{"n_layer": 11, "d_model": 384, "n_head": 6, "n_kv_head": 1, "head_dim": 64, "d_mlp": 512, "vocab_size": 32768, "activation": "swiglu", "norm": "rmsnorm", "norm_place": "pre", "norm_eps": 1e-05, "positions": "rope", "rope_base": 10000.0, "rope_fraction": 1.0, "qk_norm": true, "attn_scale": 0.125, "bias": "qkv", "tie_embeddings": true, "parallel_block": false, "init": "normal", "init_std_qkv": 0.0308, "init_std_o": 0.0383, "init_std_up": 0.0441, "init_std_down": 0.0441, "optimizer": "adam_hyperball", "lr": 0.0132, "lr_mult_o": 1.27, "beta1": 0.9, "lr_head": 0.0122, "warmup_steps": 331, "schedule": "wsd", "decay_fraction": 1.0, "decay_shape": "linear", "final_lr_fraction": 0.0, "batch_tokens": 262144, "seq_len": 1024, "doc_mask": true, "train_tokens": 1418000000, "steps": 5410, "dataset": "wikipedia_en"}
Each number is 128 + 32 x the weight over its row's rms, rounded and kept within 0 to 255. Layers, rows and columns count from 0. The size above them is the row's rms in percent of the matrix's.

# layer 7 MLP down (transposed), 512x384, rms 0.0441, rows 342-376, columns 0-63
size [ 95  98 106  96  99 100 107 103 103 104  99 102  91 101 102 100 102  99  93 100 106 105 104 105 106 113 103 106  96 101 101  92 102  94  97]
[[120 110 141 182 121 131 132 124 104 186 100  98 103  95 156 127 168 140  97 107  85 133 102  79  64  95 111 142 138  93 155 170  53 138 116 102 147 152 154 175 111  98  60 143 114 113 106 188 118  79 132  91 127  93 150 139 110 112 177  89 110 111 144 100]
 [159 186 184 173  69 130  87 111 170 113 155 126  96 111 159  91 140 118  95  96 136 195 154 139 105 125 114 176 125 161 172 128 157 124 144 150 171 122 106  72 111  85 137 191  93 184 160  70 122 114 101 151 168 135  94 173  95 158 162 180 165 145 158 132]
 [175 129 113  83 200 185  87 171 110 109 158 140  92 119 147 174 167 169 138 136 149  88 152 126 102 128 124 148 137 147 141 197 105  66  88 184 133 134 164 187 144  97 109 122 127 157 130  90  81 116 140  72 109 100 165  92 146 167 159 178  59 151  82 156]
 [152 113 153 126 148 101 117 191 103 133 100 153  96 136 141 135  73 155  68 151 137 108 210 114 135  96 168 120 176 108 133  93  88 156 137 128 145 115 154 128 120 132 119 118 138 117 157  91  70 142 132 112 114 163  88 151 151 174 132 150  95  49 137 122]
 [148 128 129 162 119 129 166 130  96 107 120  27 137 156  91  69 170 128 133 139  92 127 118 133 184  98 186 116 102 153 143 147 169  97 127 112 124 107 122  63  93  51 171 121 134 140 184 128  96 144 114 109 129 152  82 137 152 107 116 131 125 107 122 116]
 [117 101  91 100  92 134 146 159 115  99 124 158 118 106 141 152 156 185 129 142  73 114 155 146 187 150 105 111 160  95 105 104 121 107  71  46 115 104 122 152 115 156  46 132  80  23 145  87 155 118 132 140 149 127 139  97 124 128 114 137 139 160 106 113]
 [146 138 125  70 121  41  97 160 139 150 149  83 122 203 142 142 102 160 103 143 132 123 141 165 140 167 119 116  92 132 134 160 121 150 188 152 102 141  70 182 107 120  62 145 207  99 128 154 124  95 120 136 110  96 153  95 159  79 114  48 142 136 151 138]
 [146  27  68 125 141 130 108 110 111 133 150 116 116 143 100 125 115 102 206 103 110  83 110 150 116 120 132 141 137 182 142 141 207  36  85 141 166 185 115 157  94 155  80 130 143 205 112 181 141 150 108 160 131  77 126  98  61 174 115 130 123 112 131 155]
 [129  86 118 100 141  85  56 185 138 109 137 145 154  89 120 110 131  79 113  66 168 140 154 156 149 163 144 124  56 103 127  92 143 152 162 160 135 136 117 117 100 105 157  93 148 135 130 137 172 114 105  95 124 149 133 156 123 156 155 100 149 124 179 144]
 [ 96 154 123 130 119  42 141 146 105 122 113 122 103 134 120  65  84  75 122 131 166 105 111 133 190 119 148 125  77 113 167  95 151 110 136 147 158  86 156  42 177 177 106  86 162 102 132 163 110 156 119 140 130 115  95 161 153  99  85  64  56 145 107  86]
 [200  89 141 162 137 144 121 161 180 116 143 175  97 129 106 115 164 127 181  99 122 124 151  94 130 136 138 110 108  94 139 137 157  84 169 101  97 119 139 101  37 134 134 116 116  46 185 113  89  97 131 100 134 196 133 123  84 120 165  85 153 111  71 119]
 [115  91 169 133  95 160 170 172 132 110 129  99 106 130 145 158 135  90 108 112 120  90 156 129  92 146 111 120 130 152 168 123 150 183  72 100  99 163 173 146 101 143 100  99 136  83 118 119 176 101  82 163 171 137 127 142 149  70 114 101 119 111 140 106]
 [ 40 169  99 103 101 137 146  97 169 134  93 122  62 120 155 119 152 107 123 148 142 163 190 105 119  93 139 133 138 168 168 172 157 125 137 173 152 125 115  92 121 107 108 131  95 147 182 128 101 137 150 143 131 135 170 182  83 135 191 177 166  76 116  98]
 [145 137 108 107 162 134 112 138 102  99 175 117 173 198 113 155 104 152 175 166 164 157 146 127 123 150 105 128 134 104 157 112 204 137 161  94 113 135 170 105 147 102 148 133 122 113 123  98 136 149 141  80 145 113 153 192 122 147 126 161 182 150  81 114]
 [145 123 130  90 124 163 120  64  91 131 150 135 163 180 127 135  58  70  93 132 137 118 162 120 132 104 109 117 125 184 115 107 110  90 112 159 117  87 132 131 148 106 163 172  96  81 131 179 118 123 171 131 144 113 103 117 119 120  85 110 137 161  66 139]
 [162 109  95 142 153 151 145 138  92 172 105 123 141 147  97 153  63  89 126 193 115 146 144 176 113 104 158 140 140 138  40  72 152 112 113 118 136  91 139  81 141 113 131 107 110 133 161 105 142 140  93 126  85 110 159 153 131 120 129 181 116 154 150 131]
 [115 133 156 174  82 125 116 138 113 129 149 103 135 163 102  68 121 149 172  97  95 104 171 131  98 142 141 155 169 101  97  67 144 138  98 119 162 171 107 106 141 125  55 120  98 151 137 141 112 119 188 120 101 139  94  59 150 173 142 128 154 107 134 154]
 [164  73 107 137 108  96 218 134 123 114 166  54 168 158 116 131  78 135 115 106 130  91 130 113 116 143 125  56 116 125 112 156 173  71 122 116 115 104 116 101  99 182 140 133 207 165  88 136  81 106 136 187  97 112 136 109 145 134  72 173 182 148 148  61]
 [153 140 116 166 169 135 111 143 153 106 139 135 160 103 101 151 134 161 142 115 166 161 120 135 148 114 125 128  84 100 110 182 140  93 183 134 154 109  79 113  90 134  92 156 111 149 153  68 134  80 121 173 115 156 209 136 121 156 173 165 120 176 175 165]
 [102 173 111 134 161 112 136 141 174  78 119  93  89 158 149 133  80 132 154 145 147  72 113 183  72 145 157 124 127 115 160 128 123 161 118 158  84 106 103 180 189 124 114 138 107 103 147 179 130 158 129 167 120 139  78 151 100 150  97  56  96 119 112 125]
 [167 165 162 168 157 134 132 157 107 109 102 155 134 187 132 130 116 186 109 121 111 143 158 120 129  91 127  87 165 126 146 170  84  96 127 138  83  78 152 143 149 118 142  94 103  78 111  99  45 103 149 114  84  95 183  72  94 170  73 146 184 107 125  72]
 [128 162 157 119 146 123 173 147 131  92 215 128 144 134 131 101 167 112 134 147 110 143 162 135 144  87 158 116 124 143 194 147  69 155  92 107 122 140 158  76 120 150 140 181  97  58 180 120 150 144 141 179 181  52 115 105 109 149 148 203  96 133 104 135]
 [154 117 119  88 142 140 102 186 162 175 129  96 140 125 124 172 224 127 110  60 114 131 150 120 135 141 136  98 125 100  88 127  81 169 115 125 103 118 118 152 131 137 100 146 146 146 134 117  98 102 118  96 144  91 101 169  88 128 132 156 155 165  86 141]
 [160 128 141 125 139 110 103 132 130 110 139 141 144 125 135 111 171  81  85  82 106  99 150 131 135 104 132 185 104  84 144 146 131 146 136 127 181 156 154 189 170 132 103 122  84 115 102 131 106 126  80 115 136 119 151 146  95 100 165 130 141 102 183 140]
 [ 95  79 138 120 100 182 107  88 135 123 135 121 159 145 110 151 134 142  93 189  96 168  73 133 108 138 118  82 139 111 154 164 147 143  97 123 111 171 178 117 176 186  84  88 135 164 136 125 157  93 121  89  82  66 125  83 215 120 117  90 100 186  52 119]
 [ 90  95 139  78 108 134 148 148 108  84 139 144 146 102 144 179 106 137 122 122 139 158 121 134 170 154 174  98  90 143 119 152 131 110 125 130 105 146 153 172  74 123 125 163 127 181  83 167 157 138 104 177 102 103 121  83 173 151 162 101  58  92 136  97]
 [114 134 101 104 131 128  96 145 109  88 145 116 123 130 139 104 116 116 128 117 139  51 137 105 180 122 165  80 192  89 123 154 102 176  62 151 167 111 168 168 119 123 189 196 142 163 186 184 194 164  77 111 109 130 106 190 115 140  87 122 150 149 145 115]
 [176 134 129 111  94 119 159 151 138  86 125 107 167 136 103 155 169 158 201 127 122 111 166  94 141 143 103 173  94 126  80 108 103  91 129 116 139 146  95 158 162  87 139  90  82 105 117 138 102  86 177 170 150 108 126 119 128 115  97  97 129 131  84 188]
 [127 113 188 137 156 165 143 138 137 136 138  76 166  88 161 169 169 141 117 148 107 163  80 159  79 132 167  91 177 160  92 104 120 144 100 192 127  88 147 167 125 143 103 129 139 127 201 138 137 141 102 107 116 127 147 195 155 137 146 111  77  64 140 179]
 [ 92 127 106 154 166 165 119  76 109  51 124  88 199 160  70  76 119 131 120 111 151 184 162  82 126  92 186 133 120 128 143 146 123 183 127 181 151 116 138 157 168 135 122  93 164 128 141 110 154 103  72 119 117 134 134  82 138 112 123 108 108 123  76 127]
 [122 144 142 144 128 115 126 109 148  75 112  59 147 159 162  68 114 192 131 111  85 138 177 149 152 147  95 179  44 214 118 116 191 118 143 192 146 114  95 190 124 111 121 173 129 121 113  92 118 137 102 142 175 189 169 174 145 120 184  64 128 161 122 109]
 [176 183 114 193 133 123 122  91 171 136 157 114 124 153 181 158  98  94 137 143 145 153 148 157  93 170 118 117 104 131  89 184 137 107 173 119 123 188  95 187 129 134  88 111 120 109 131 132 109 146 131 147 147 178 116 115 101  78  76 190 198 148 137 142]
 [119 108 160 166 119 138 123 167  63  95 142 132 101 143 141 147  93 136  94 143 161 129 103 137 155  96  84 166 155 133 168 144 134 119 105 115 140 167 155 126  34 188 171 151 146 137 144 143  77 123 147 137 147 135  91 110 110 192 128 100  87 119 112  54]
 [164 122 130 144 118 169  64 135 119 190 139 112 174 117  90 168 106 143 204 106  89 142 149 153 157 114 144 189 148 123  70 167  81 167 126 158 119 160 119 167 100 120 100  97 202 171 122 121  73 133 152  72  97 180  60 169  59 131 145 186  52 161 133  90]
 [165 117 129 133 149 114 146 126 112 123 165  96  98 136 167 110 109 104 101 153 156 131 102 153 121 141  60 153 120 155 103 163  95 181 106 145 110 138 119 138 203  53 189  96 109 104 103 183  82 166 154 130 162 142 136 131 139 131 107 186 142  51 144  94]]
# layer 7 MLP gate, 512x384, rms 0.0438, rows 343-377, columns 0-63
size [102 108  96  82 100  99 103 106 103  98 101 104 101  94  89  98  99  96  97 104  80 101  99  96 105 106 107  93  97  98  94  94  99 105  98]
[[151 145  68  98 200 144 101 189 118  58 134 126 125  39 133 137 162 158 142 153 157 179 138 155 207 152 114 122 108 101  95 123 128 163 113  96 107 152  95 168 129 174 174  98 142 120 147 176  84 184 150  77 139  93 105 162 166 109 102 146  84 167 104 105]
 [113 131 127  96 120 145 112 143 129 131 153  77  91 133 162 139  98  88 140  88 210  71 135 107 159  92 116 177 154 151  48 135 167  99  86 103 111 155 144 124 123 146 109 146 185 208 133 134 160 140 141 166 144 120 104 110 143 132 100 114 152  97 103 161]
 [100 189 134  80 114 131 114  90 112 145 114 147 129 203  97 106 134 150 128 131 137 146 119 147 157 114  77 117 183 123  81  93  85  79 100 120 108 152 137 169  81 120 120 168 118 155 190  82 146 107  93 194 111  47 196 134 107  59 148  75 152 133 126 141]
 [101 139 112 109 126 161 166 110 189 153 112 180 122 123 155 181  86  46 121 135 118 134 172 141 100  88 117 166  79 113 118 101 154 136 101 176 142 123  71 152 152 158 112 168 106 142 133  80  76 114 164 125 114  83  97 113 159  81 144 128 145  66 124 110]
 [132 127 104 150 129  85 147 122 165 162  92 112 128 155 115 140 137  89  98 100 112 136 101  94 107 202  72 139 138 113 105 108 163  77 140  66 102 157 123 139 145 131 141 131 158 163 152 137 104 130 109 169 109 177 137 115 151 154 121  64 150 167 108  92]
 [179 118  73 123  97  90 182 195  91 138  98 113 186 175  87  86 144 151 138 153  69  95 103 138 120 169 131  82 173 154 122 127  71 169 119 129 150 136 118 148 151 171 168 137 197 133 160  93  94 120 175 151 165 156 152 159 125 134 136  65  97 127 137 132]
 [137 109 184 116  86 107 162 136 117 154 139 167 154 135 117 140 117 159  82 125 179 126 110 152  82  99  67 116 112 150  66 132 113  96 126 132 137 135  86 117  95 151 203 143  91 126  75  89 144 126 139  95  94 181 141 163 170  99 120 111 126 155 187  61]
 [116 162 139 181 194 119 143 118 149 169  63 158 127 121 155 117  84 148 211 149 117 140 113 120  93 141  79 187 141 159 155 164 101  74 179 117  92 112  92 111 119  80 133 133 126 157 111 104 163 145 118 123 104 117 108 111 158 156 145 119  78 144 139 106]
 [144 154 178 149 139 119 127 180  55 123  81  83 106 106  99 123 133  90 117 124  95 146 146  74 137 114  76 141 158 157 142  70 100 128 151 117  97 137 111  79 134 185  76 113 169 116 161 115 141 147 119 150 136 155 102 158 120 162 121 154 122  74 148 173]
 [ 96 116 139 150 117 102 113 173 129 211 182 141 158 138  86 236 125 105  88 140 147 151  79 137 103 112 170 166 147 125 123  69 121 154  96 114  82 127 138 144 147 162 102 173 154 191 116 108 152  95 133 167 145 119 110 157  97 122  67 111 122 117 160  89]
 [123 139 120  97 147 107 147 104 148 123 127 134 202 121 128 101 123 151 150 122  89  79 134 128 122 134  76 161 135 132  91 145 144  85 145 102  87  87  74 103 120 147 153 112 156 177 199 226 103 131 124 106 135  98 130 150 143 140  96 163 103 120 128 144]
 [144 172 150 150 124 120 142 101 114 124 124  86 130  93 129 141 111 129  78 172 147 138 111  98 113 170 143 183  75 109 141  97  95 167 118 129 117 113 179 119 159 158 110 164 156 174 216 169  96  90  57 208 131 175 157 117 128 140 116 193 113 142 140 120]
 [151 153 151 116 103 149 173 183 162 170 126 103 141  85 142 181 111 131 199 107  96 152 100 122 146  66 120 158  89  91 122 181 103 147 138  88  96 149 172 189 102  85 163 100 156 143 157 168 121 117 160 186 141 118 143 117  81 108 130 133  87 144  92 130]
 [122  95 167 119 141 129 136 146 117 139  99  95  88 150  78 128 118  79 128 115 113 132 169 154 146 132 150 118 145 172 149  98 131 118 132  67 178 111 153 126  86 141 136 123 139 189 125 201 120 149 126 144 130  82  89 126 149  55 135 145 163 135 222 170]
 [ 87 110 110 129  94  78 157 169 122 114  80 123 128 157 125 117  99  73 170 115 155 115 120 147  72  66 175 170 166 163  85  99 116 105  75 115 137  88  95 130 121 128 159 141 110 136 165  92 112 120  99 171 120 110 184  80 133 193 128 158  78 100 106 138]
 [114 118 155 196 119  78 174 184 111 164 122 132 116 163  80  98 124 138 117  61 161 174 119 147  71 103 143 129 150 107 141 169 195 132  53  95 122 190 161 130 179 134 120 130 139 170 104 132 164 115 127 140 147  94  76 134 154 180 172 159  98 139 112 137]
 [140 168  84 157 149  80 127 137 134 158 136  98 157 130 110  52 131 200 151 132 127 151 130 126 147  99 105  94 138 128 112 162 138 131  90 119 138 112 169 160 110 147 145 166 183 158 149 101 118 137 139 180 145 116 144 100  90 188 114  81 144 105 134  73]
 [102 144 155 130 169  67 199 106 112 162 147 133 108  84 150 154 187 132 115 118 138 171 181 144 134  89 160 134 105  96 163 133  88 111 126 121 138 127 146 201 134  85  86 102 146 123  83 170  90 130 108 185 185 150 121 174 140 138 167 113 170  99 156 131]
 [113 111 150 117 121  93 188 109  92 104  81 115  86  55  86 178 154 112 135 141 112 124 118 147 128 136 133  81 187 166  63 102  99  86  81 133  79 135 126  68  73 129 100 166 112  93 120 182 135 225 160 168 129 130 146  85 141 128 161 112 133 149 108 110]
 [148 113 174  54 107 159 212 160 155 133 135 111 151 102 204 148 120 107 101 194 180 119 105 131 105 152 133 119 114 161 144 163 104 115 104  95 101 151 114 101 154  80 126 145 130 182 128 108 100 134 128 144 127 149 119 149 145 150 118 137 170 165 116 108]
 [113 116  99 135  83 133  79 147 114 197  58 126  93 138 152 163  53 125 109 112 163 123 144 100 122 182 107 154 125 126  63 123 151  90 132 107 140 108 110 147 170  76  85 112 173 171 113 131 141 123  91 115  95 185 143 132 144 124 124  85 153 131 105 137]
 [192 150 175 138  79 114 124 175 109 104  77 155 106 172 129 119 143 150  68 162 170 142 152 122  72 131 127 152 137 109 144 136 127 138 130 177 115 125 175  93  98  65 117 157 127 106 155 136 156 106  77  91 145 205 152  89 126 137 123 152 102  91 192 134]
 [118 142 108 116 117 106 122 146 147 173  56  94 110 120 168 158 102 122 143 133  52 123 183 159 107 132  92 182  97 158  98 114 138  80 111  73  94 111 149 119 183 110 125  84 131 109  97 176  83 116 102 183 145 106  94 104 121 175 133 142 165  88 157 103]
 [138 131 178  67 173  97 150 128 100 114 129 193  94 140 138 150 169 123 140 175 129 104 111 168 130 128 131 128 145 157 105  64  96 148 180 100 108 125 145 124 125 123 134  98 161 185 159 108 134 131 139 111 133 143  99 114 109 121 116 154 140 144 120 165]
 [138 142 162 183 126 151 201 181 128 150 130  99 108 110 135 100 107 136 140 150 127 111 173 145 105 152  57 144 141 114 149 173 155 138 176  79 148  99 110  82 201 147  90  87 141 143 141 119 101 118 122  53 131 178 127 178 107 102 100 187 233 105 124 153]
 [ 87 101 136 149 101  84 152 179  63  81 128 179 112 121 144 167 145 127 159  70 103 143  93 155  68 165 120 147  86 200 112 114 126  72 116 199 155 123  87 193  31  81 159 106 104 123 136 123 139 102 164 102 148 147 181  84 143 124 130 123 103 141 111 182]
 [102 132  76 119 166 129 146 101 158 134 102 148  50  93 151 108 139  85 158 145 153 112 121 108 190 117 129 217 135  96  91 182 107 149 126 149 182 137 154 134 157  75 100  95 114 141  44 156 103 125  71 142 113  93 144  81 159 116 146 112 119 145 121 126]
 [104  55 146 151 114 110 149  93 184 110 161 163  73 120 166 165 113 101  97 124 101  93 149 129 156 144 131 165 115 109 114  93 142 140 149  80 109 139  95  92  93 100 104 192 142 134  99 136  59 166 133 113 162 145 120  97 133 185 138 110 135 125 103 148]
 [ 53  84  86 143 121  88 120 111 219 200 134 128  71 133 163 147 120  99  92 152 103  92 157 123 113 156 121 154 178 197 105 154  99 110  56 126 103 108 145 111 104 100 114 153 105 109 122 154 127 106 158 196 100 126 160  79 169 113 146 124  98 155 116 116]
 [115 174 182 168 124  78 179 149 122 150 205  63 156 133 144 138 171 143  84  89  89 121 107 123 151  70 121 152 114 185  74 118 150  98 161 130 129 113 153 144 113 163 136 151 167 156 130 104  96  98 126 148 115 188 137 189 105 178  98 148 152 145 170 112]
 [128 102 130  69 146 123 135 162 130 156 134  86 110 156 169 137 125  89 118 125  94 105  87 140 110  52 132  95  95 136 111  95 123 111 168 115 155 160 109  93 101 157  89 170 146 129 182 133 114  82 162 160 129 198 157 147 162 122 111 138 125 165 133 140]
 [137 144 145 129 103 197 133 170 122 126  97  86 154 149 154 146 100 119 114 123 132 114 127  95 112 171 124 114 153  71 100  88 136 155 178 140 110  82 139 122 178 169 101 122 120 119 133 133 175  87 119  57 215 102  72 158 125 119 123 130 144 137 168 155]
 [ 96 183 132 148 130 112 144 132  89 143 126 112 119 133 146 147 121  92 108 137 152 121  99 153 117  67 115 115 137  65 100 138 117  84 108 130  55 146 105 161 127  90  93 166 126 198 136  68 111 103 105 107 115 135 139 190 165 126 132 167 113  92 158  93]
 [102 114 113  79 151 134 142 145 112 110  44 139  92  87 153 181 125  92 146 185  90 134 210 150  61 126 179  96 134 140 116 113 152 104 126 109 141  78 168 167 121 166 108 133 176 177  81 120 145 103 136 144 114 105 112  88 146 167 126 124 111 125 144 141]
 [163 176 141 218 103 154 122 111 116 148  76 190 156 111 111 165 118 168 109 143 131 174 102 149 158 165 163  92 105 151  96 159 143 124 158 177  74 145  96 183 134 112 175 161 151 159  89 135  98  99 100 110  98 125 153  87 124  75 108  98  92 112 153 166]]
# layer 7 MLP up, 512x384, rms 0.0445, rows 343-377, columns 0-63
size [ 97 105  94  99 101 100 102 101 103 100  98  99 104  98  96  99  99 105  98 103 105 106 103 103 107  99 102  99  97  98  92  95  92 102 101]
[[144  93 107  40 132 108 134  81  74 156 109 157 116  66 182 130  88 128  99 113 135 158 121 171 145 103 143 130 121 160 168 116 146 120 134 141 136 138 135 138 145  88 112 111  89 102 142 134  97 101 122 100 163 117 210 113 118  94 155 161 156 117 134 129]
 [150  82  79 134 138 104 106 110 132 156 134 108  78 122 139 181 198  99 133 155 128 189 162 101  81 175 101 115 143 154 145 160  96 150 164 180 107 110 131 132 161 135  86 128 140 153 130 113 121 192 173 122 134  82 129  77 185 157  89 119 108 161  73 117]
 [118  98 133  95 156 130 138  89 116 130  81 114 123  92 205 154 155 135 164 133 162 147 173 123  62 185 216 184 109 119 164 173 142 131 153 167 171  95  68 169 160 108  96 146 152 155 148 193 155 100  99 116 128 141 185 184  99  95 125  48  90 128 111 136]
 [ 98 136 108  82 138 133 136 146 171 113 117 145 124  83 171 135 171  89 112 133  86 153 148 174 162 113 114  66 132 121 165 172 100  92 147 139 144 132 144 112  87 126 185 115 121 101 102 105 148 145 156 143 150 128 125  67 113 116 104 166 116 129 113  91]
 [114 189 164 125 121 142  94 138 149 175  69 111  81 132 155  76 125 123  94  80 116 105 120 160  97 116 146 149 153 113 144  86 116 135  50 162 170 156 140 127 167 132 111 176 165 184 202 172  72 124 125  97 129 142 141 102  99  97 125  93 128 135 172  78]
 [168 104 115 141 137  93 148 131  97  94 113  77 180 155  94 178 102  76 106 146 140 109 111 122 125 165 114 110 147 110 142 162 122 143  52  75 153 167 126 152  48  90 118  89 131 100 165  97 155  78  86 137 182  96 152 128 157 208 141  19 144 107 168 120]
 [146 128 146  89 128 167  67  93 123 123  95 113 203 139 134 103 170 141 169  53 132 121 130 102  78 167 141 165 105 132  89 151 213 143 158 111 127 124 187  66  87 137 105  82  73 137 126 155 131 150 129 168 131  60 208 174  98 115 147 145 147 106  96 115]
 [139 104 167 144 123  80 115 205 136 123 149  70  94 164 141 119  94 107 184 134 163 123  93 148 124 114 109 112  82 151 162 179 105 143  80 117  83 114 125 123 130  97 159  58 131 217 131 163 141 154  98 118 148 195 148 180  94 115 125 147  89 156 195  63]
 [115 131 156 149 150 104  98  94 158 117 131 125  74 103 155 103 155 125 101 187 184 146 150 112 183 102  93 108  77  81 141 155 111 116 116 149 111 100  66  68 132 153 152 135 119 121 137 168 177 128  36 131 156 146 152 182 136 127 109 119  76 118 117 145]
 [173  74 103 104 167 131 114 105 148 124 141 146 142 133 148 146 140 171 123 162 125 148 178 140 137 128 134  86 153  78 139 113 109 125 101 147 127 154 103  94 171  93 121 165 139 117 222 126  86 168 155 132 136 173 140 132  97 152  83 112  90 101  64 153]
 [151  83 124 186 136  81 101 164  98 104 109  87 203 158 158 118  87  85 146 172 163 178  86 161 121 163 158 156  50 111 123 160 169 127 114 129 147 139 128 111 108 112 156 178 100 120 120  81 196 122 175 119 139 161 128 120 137  73  79 132 129 160 131 118]
 [131 134 126 150  78  87 162 126 108 153 133 171  90 127 111 153 134 168 144  88 188 111 176  87  92 140 131 120 150 140 153 115 122  99 124 105 125 177 136 135 135 103 141 111 109  79  69 181 127 127 203  92 106 150 130 100  84 131 157 124 121 157 132 126]
 [104  96 159  83 112 117 122 150  66 143 168 130 127 109  87 149 154  85 103 130 157 131  94 157 117 106 139 160 175 119 115 127 181  77 139 151 174 159  49 147 156 181 126 146 144 171 125 206  80 159 124 133 171 150 161 107 161 102 144 143 110 135 189  48]
 [187 134 205 113  89 162 135 142 123 132 127 134 112  84 126 150 107 143 136 103 104 142 130 116 137 158 177 143 147 109 163  93 146 152 150 120 119 205 131 116 148 130 135 154 118  87  97 161 134 180 176 149 133 100 120 164 134 148 124 152 142  92 131 149]
 [ 79 153 142 162  69  91 143 186 137 108 135 130 194 112 163 137 147 121  85 124 142 144 123 135 149 151  69 124  94 133  93 163 185 101  60  82 177 145  94  83 132  76 156 124 166 150 157 116  58 137 125 141 141 116 131 134 101 127 134 174 176 187 160 111]
 [117  88  80  86 176 175 150 114 140 205  98 141 134 142 138  86 167 122  81  97 147  50 165  99 135 128 126  95  88 136 103 166  97 172 182 143 119 101  93 171  62 117 138 128 195 127 158 160 117  93 152 123 132 105 110  63 146 146 142 148 119 112 146 150]
 [142 108 123 123 150 143 173 128 158  70 114 131 124 167 192 168 159 100 142  75 117 122 114 103 159 128 190 185 122 172  45  79 188 179  65 164 146 119 112 131 118 108 114 147 147 138 102 147 122 111 125 112 140 150 118  77  97  87 143 130 118  86 136 172]
 [127 140 128 196 138 163 127 121 149 115 127 187 120 148  84 155 117 126 129 107 177 139 116  88 166 107 117 126  91  75 118 149 160 171 110 162  80  78  59 120 100  77 126 187 108 115 174 112 126 136 140 124 182 177 155 168 100  98 115 125 140 156 133 187]
 [147 128  97  40 115 148  99 148 118 128 121 121  46  80 162 196  91  80 150  99 127  68  64  58  69 125 120 132  84 159 103 148 119 101 164 128 116  73 107 130  97 150 134 123  69  99  89 116 173 113 113 124 145 157 176 126 123  94 141 142  79  84 102 129]
 [100 169 117  95 125 103 146 177  25  61 179 156 114  98 115 164 165 113 182 143 144 118 141 132  98 108  82 134 144  30 140 112 127 129 111 182 110 160 141 166 130 161  55 112 107 131  76 157 125 115 164  73  93 113 157 157 108 109 164 194 124 115 111 139]
 [ 87 169 160 161 114 130 134 107 152 174 119 104  89 108 165 133  89 156 205 142  74 111 154  82 141 118  89 151  80 151 159 122 109  91 105 134 108 180 144 127 148 161 144 160 129  70 151  61 152 171 129 149 105 111 122 110  71 143 166 108 143  93  55 121]
 [112  28 102  79 122 135 117 118 182  96  99  81 112 142 133 157 190 120 164  99  98 135 147 136 147 141 150 168 174 118 102 121  70 119 100 116  89 136  59 145 153 120  44 132 142 186  84 148 143 145  99 122 105 135  77 141 144 154  77 172 111 181  85 196]
 [186 139 146 166 105 139 122 143 139 205 150  93 155  79 147 120 132 115 134 142 162 144  85 136  82 152 128 102 154 123 146 127 131 168 125 180  86 156 135 155  57 117 187 145 112 147 193 111 131 123 148 153 222  70 142 110 106 102 124 127 166  93 105 148]
 [117 129 159 182 163 124  95 148 123 108 120 124 154 109  92 110 132 135 136 127 174  91 138 168 106 162  98  68 131 164 143  93  66 193 139  73 134 127 199 114 113 134  83 115 130 151 122 152 119 156  88 145  74  77 120  93 200 148 106 101 157 117 131  77]
 [161 114  96 146 145 144 148  70 173 107 152 170 102  48 167 122 110 124 198  91  78 196 121 131 129 123 116 120  89 172 143 119 129 111 109 130  84 177  76 126  97 160 120 124 164 142  78 128  82 168 154 185  97 180 133 145 122 128  62 117 131 166  86 115]
 [178  27 145 113 129 137 125 147 144 160 141 132 195 140 158  65  85  95 175  95  83 134 192 153 178 175 142  96 125 188 181 136 116 152 135 163 152 136 164 173 173 129  88 132 122 159 180  84  83 156 162  94 149 170 161 135 144 178 196 130 129 164 172 132]
 [125 177 163 116 154 148 119 121 184 126 104 112 140 139 101 163 121 164 106 126 167  94 143 145 120  94 179 132  94 101 120 154 138 146 153 138 113 120 133 228 145  72 147 100  76 123 125 129 165  70 160 110 175  93 136  83 121 101 130 119 105 174 165 141]
 [116 155 121  91 141 121 147 111 104 135 143 117 163  67 105 118 133 145 115 136 137  85 123 144  60 194  87 111 131 109 121  90  93  93 133 129 135  81  76  41 131 125 171 156 102 128  85 125 130 129 153  62 115 126  93 147 143 129 129  53 116 133  96 126]
 [132 124 137 176 109 145 134 144 143 141 141 131 165 125 175 105 126 136 160 152 139 163 161 128  75 143 142 146 140 198 172 146 197  90  90 116  95 125 114 153  82 160  69 162 154 162  86 171 145 163 228 123  73 100 132  51 166 134  98  84  82 160 153 141]
 [114 163  80 208 120 107 155 122 139 152 146 157 118  99  93 110 131 120 146 161 135 104 102  78 100 147 184 106 199 155  87 172  83 128 133 104 161 124  96 121 132 105 197 129  97 113 144 133 133 116 136 127 116 120 116 110  91 150  90 112 150 138 111 143]
 [158 108  71  53 177 118 150 138 104 136  98 160 181 105 159 149 125 125 236 141 140 127 126 138 127  45 119 138 128 146 125  92 168 112 163 118 152  81 184 172 182 149  57 129 144 156 119 167 123 156 196  96 116 160 102  81 183 146 133 111  40 162 135  96]
 [121 128 119 140 108 118  64 115  97  56 113 105 186 110 116 124  90 137  71  98 146 147  74 106 166 174 160  96 150 155 112 122  73 123 103  84 168 123 156 173  22 149 154  90 146 169 120 103  85 134 113 138 158  90 147 146 113 160 201  83 139 121 140  82]
 [ 65 135 149  90 166 164 121 142 127 121 154 104  60 124 127 143 125  91 108  85 148 165 121 123  82 110 121 154 134 135 148  99 139 105 141 140 128  91 112  75 154 112 187  72 115 126 106 213 131 157 148 177 149 116 119 111 114 133 131  86 150  28 140 164]
 [195 137 149 100 157 127 143 127  97 105 166 168 200 176 112 139 122 131 123 108 159 132 134  42 112 132 118 105  52 133 172 144 112 129 127 156 126 159 136  95 152  94 186  33 124  92  91 130 134 179 149 110 132  91  72  78 178 153 135 156  86 171 131 191]
 [129 139 126 132 173 200 111  92  96 144 109 110 147 150 132 101 164 122 112 116 160 134 137 129 146 113  83 104 112 132 116 120 152  94 155  94  84 104  75 111 107 133 112 127 127 123 156 216 142 131 107  94 129  84  90  85  98 135 130 105 126 184 135 141]]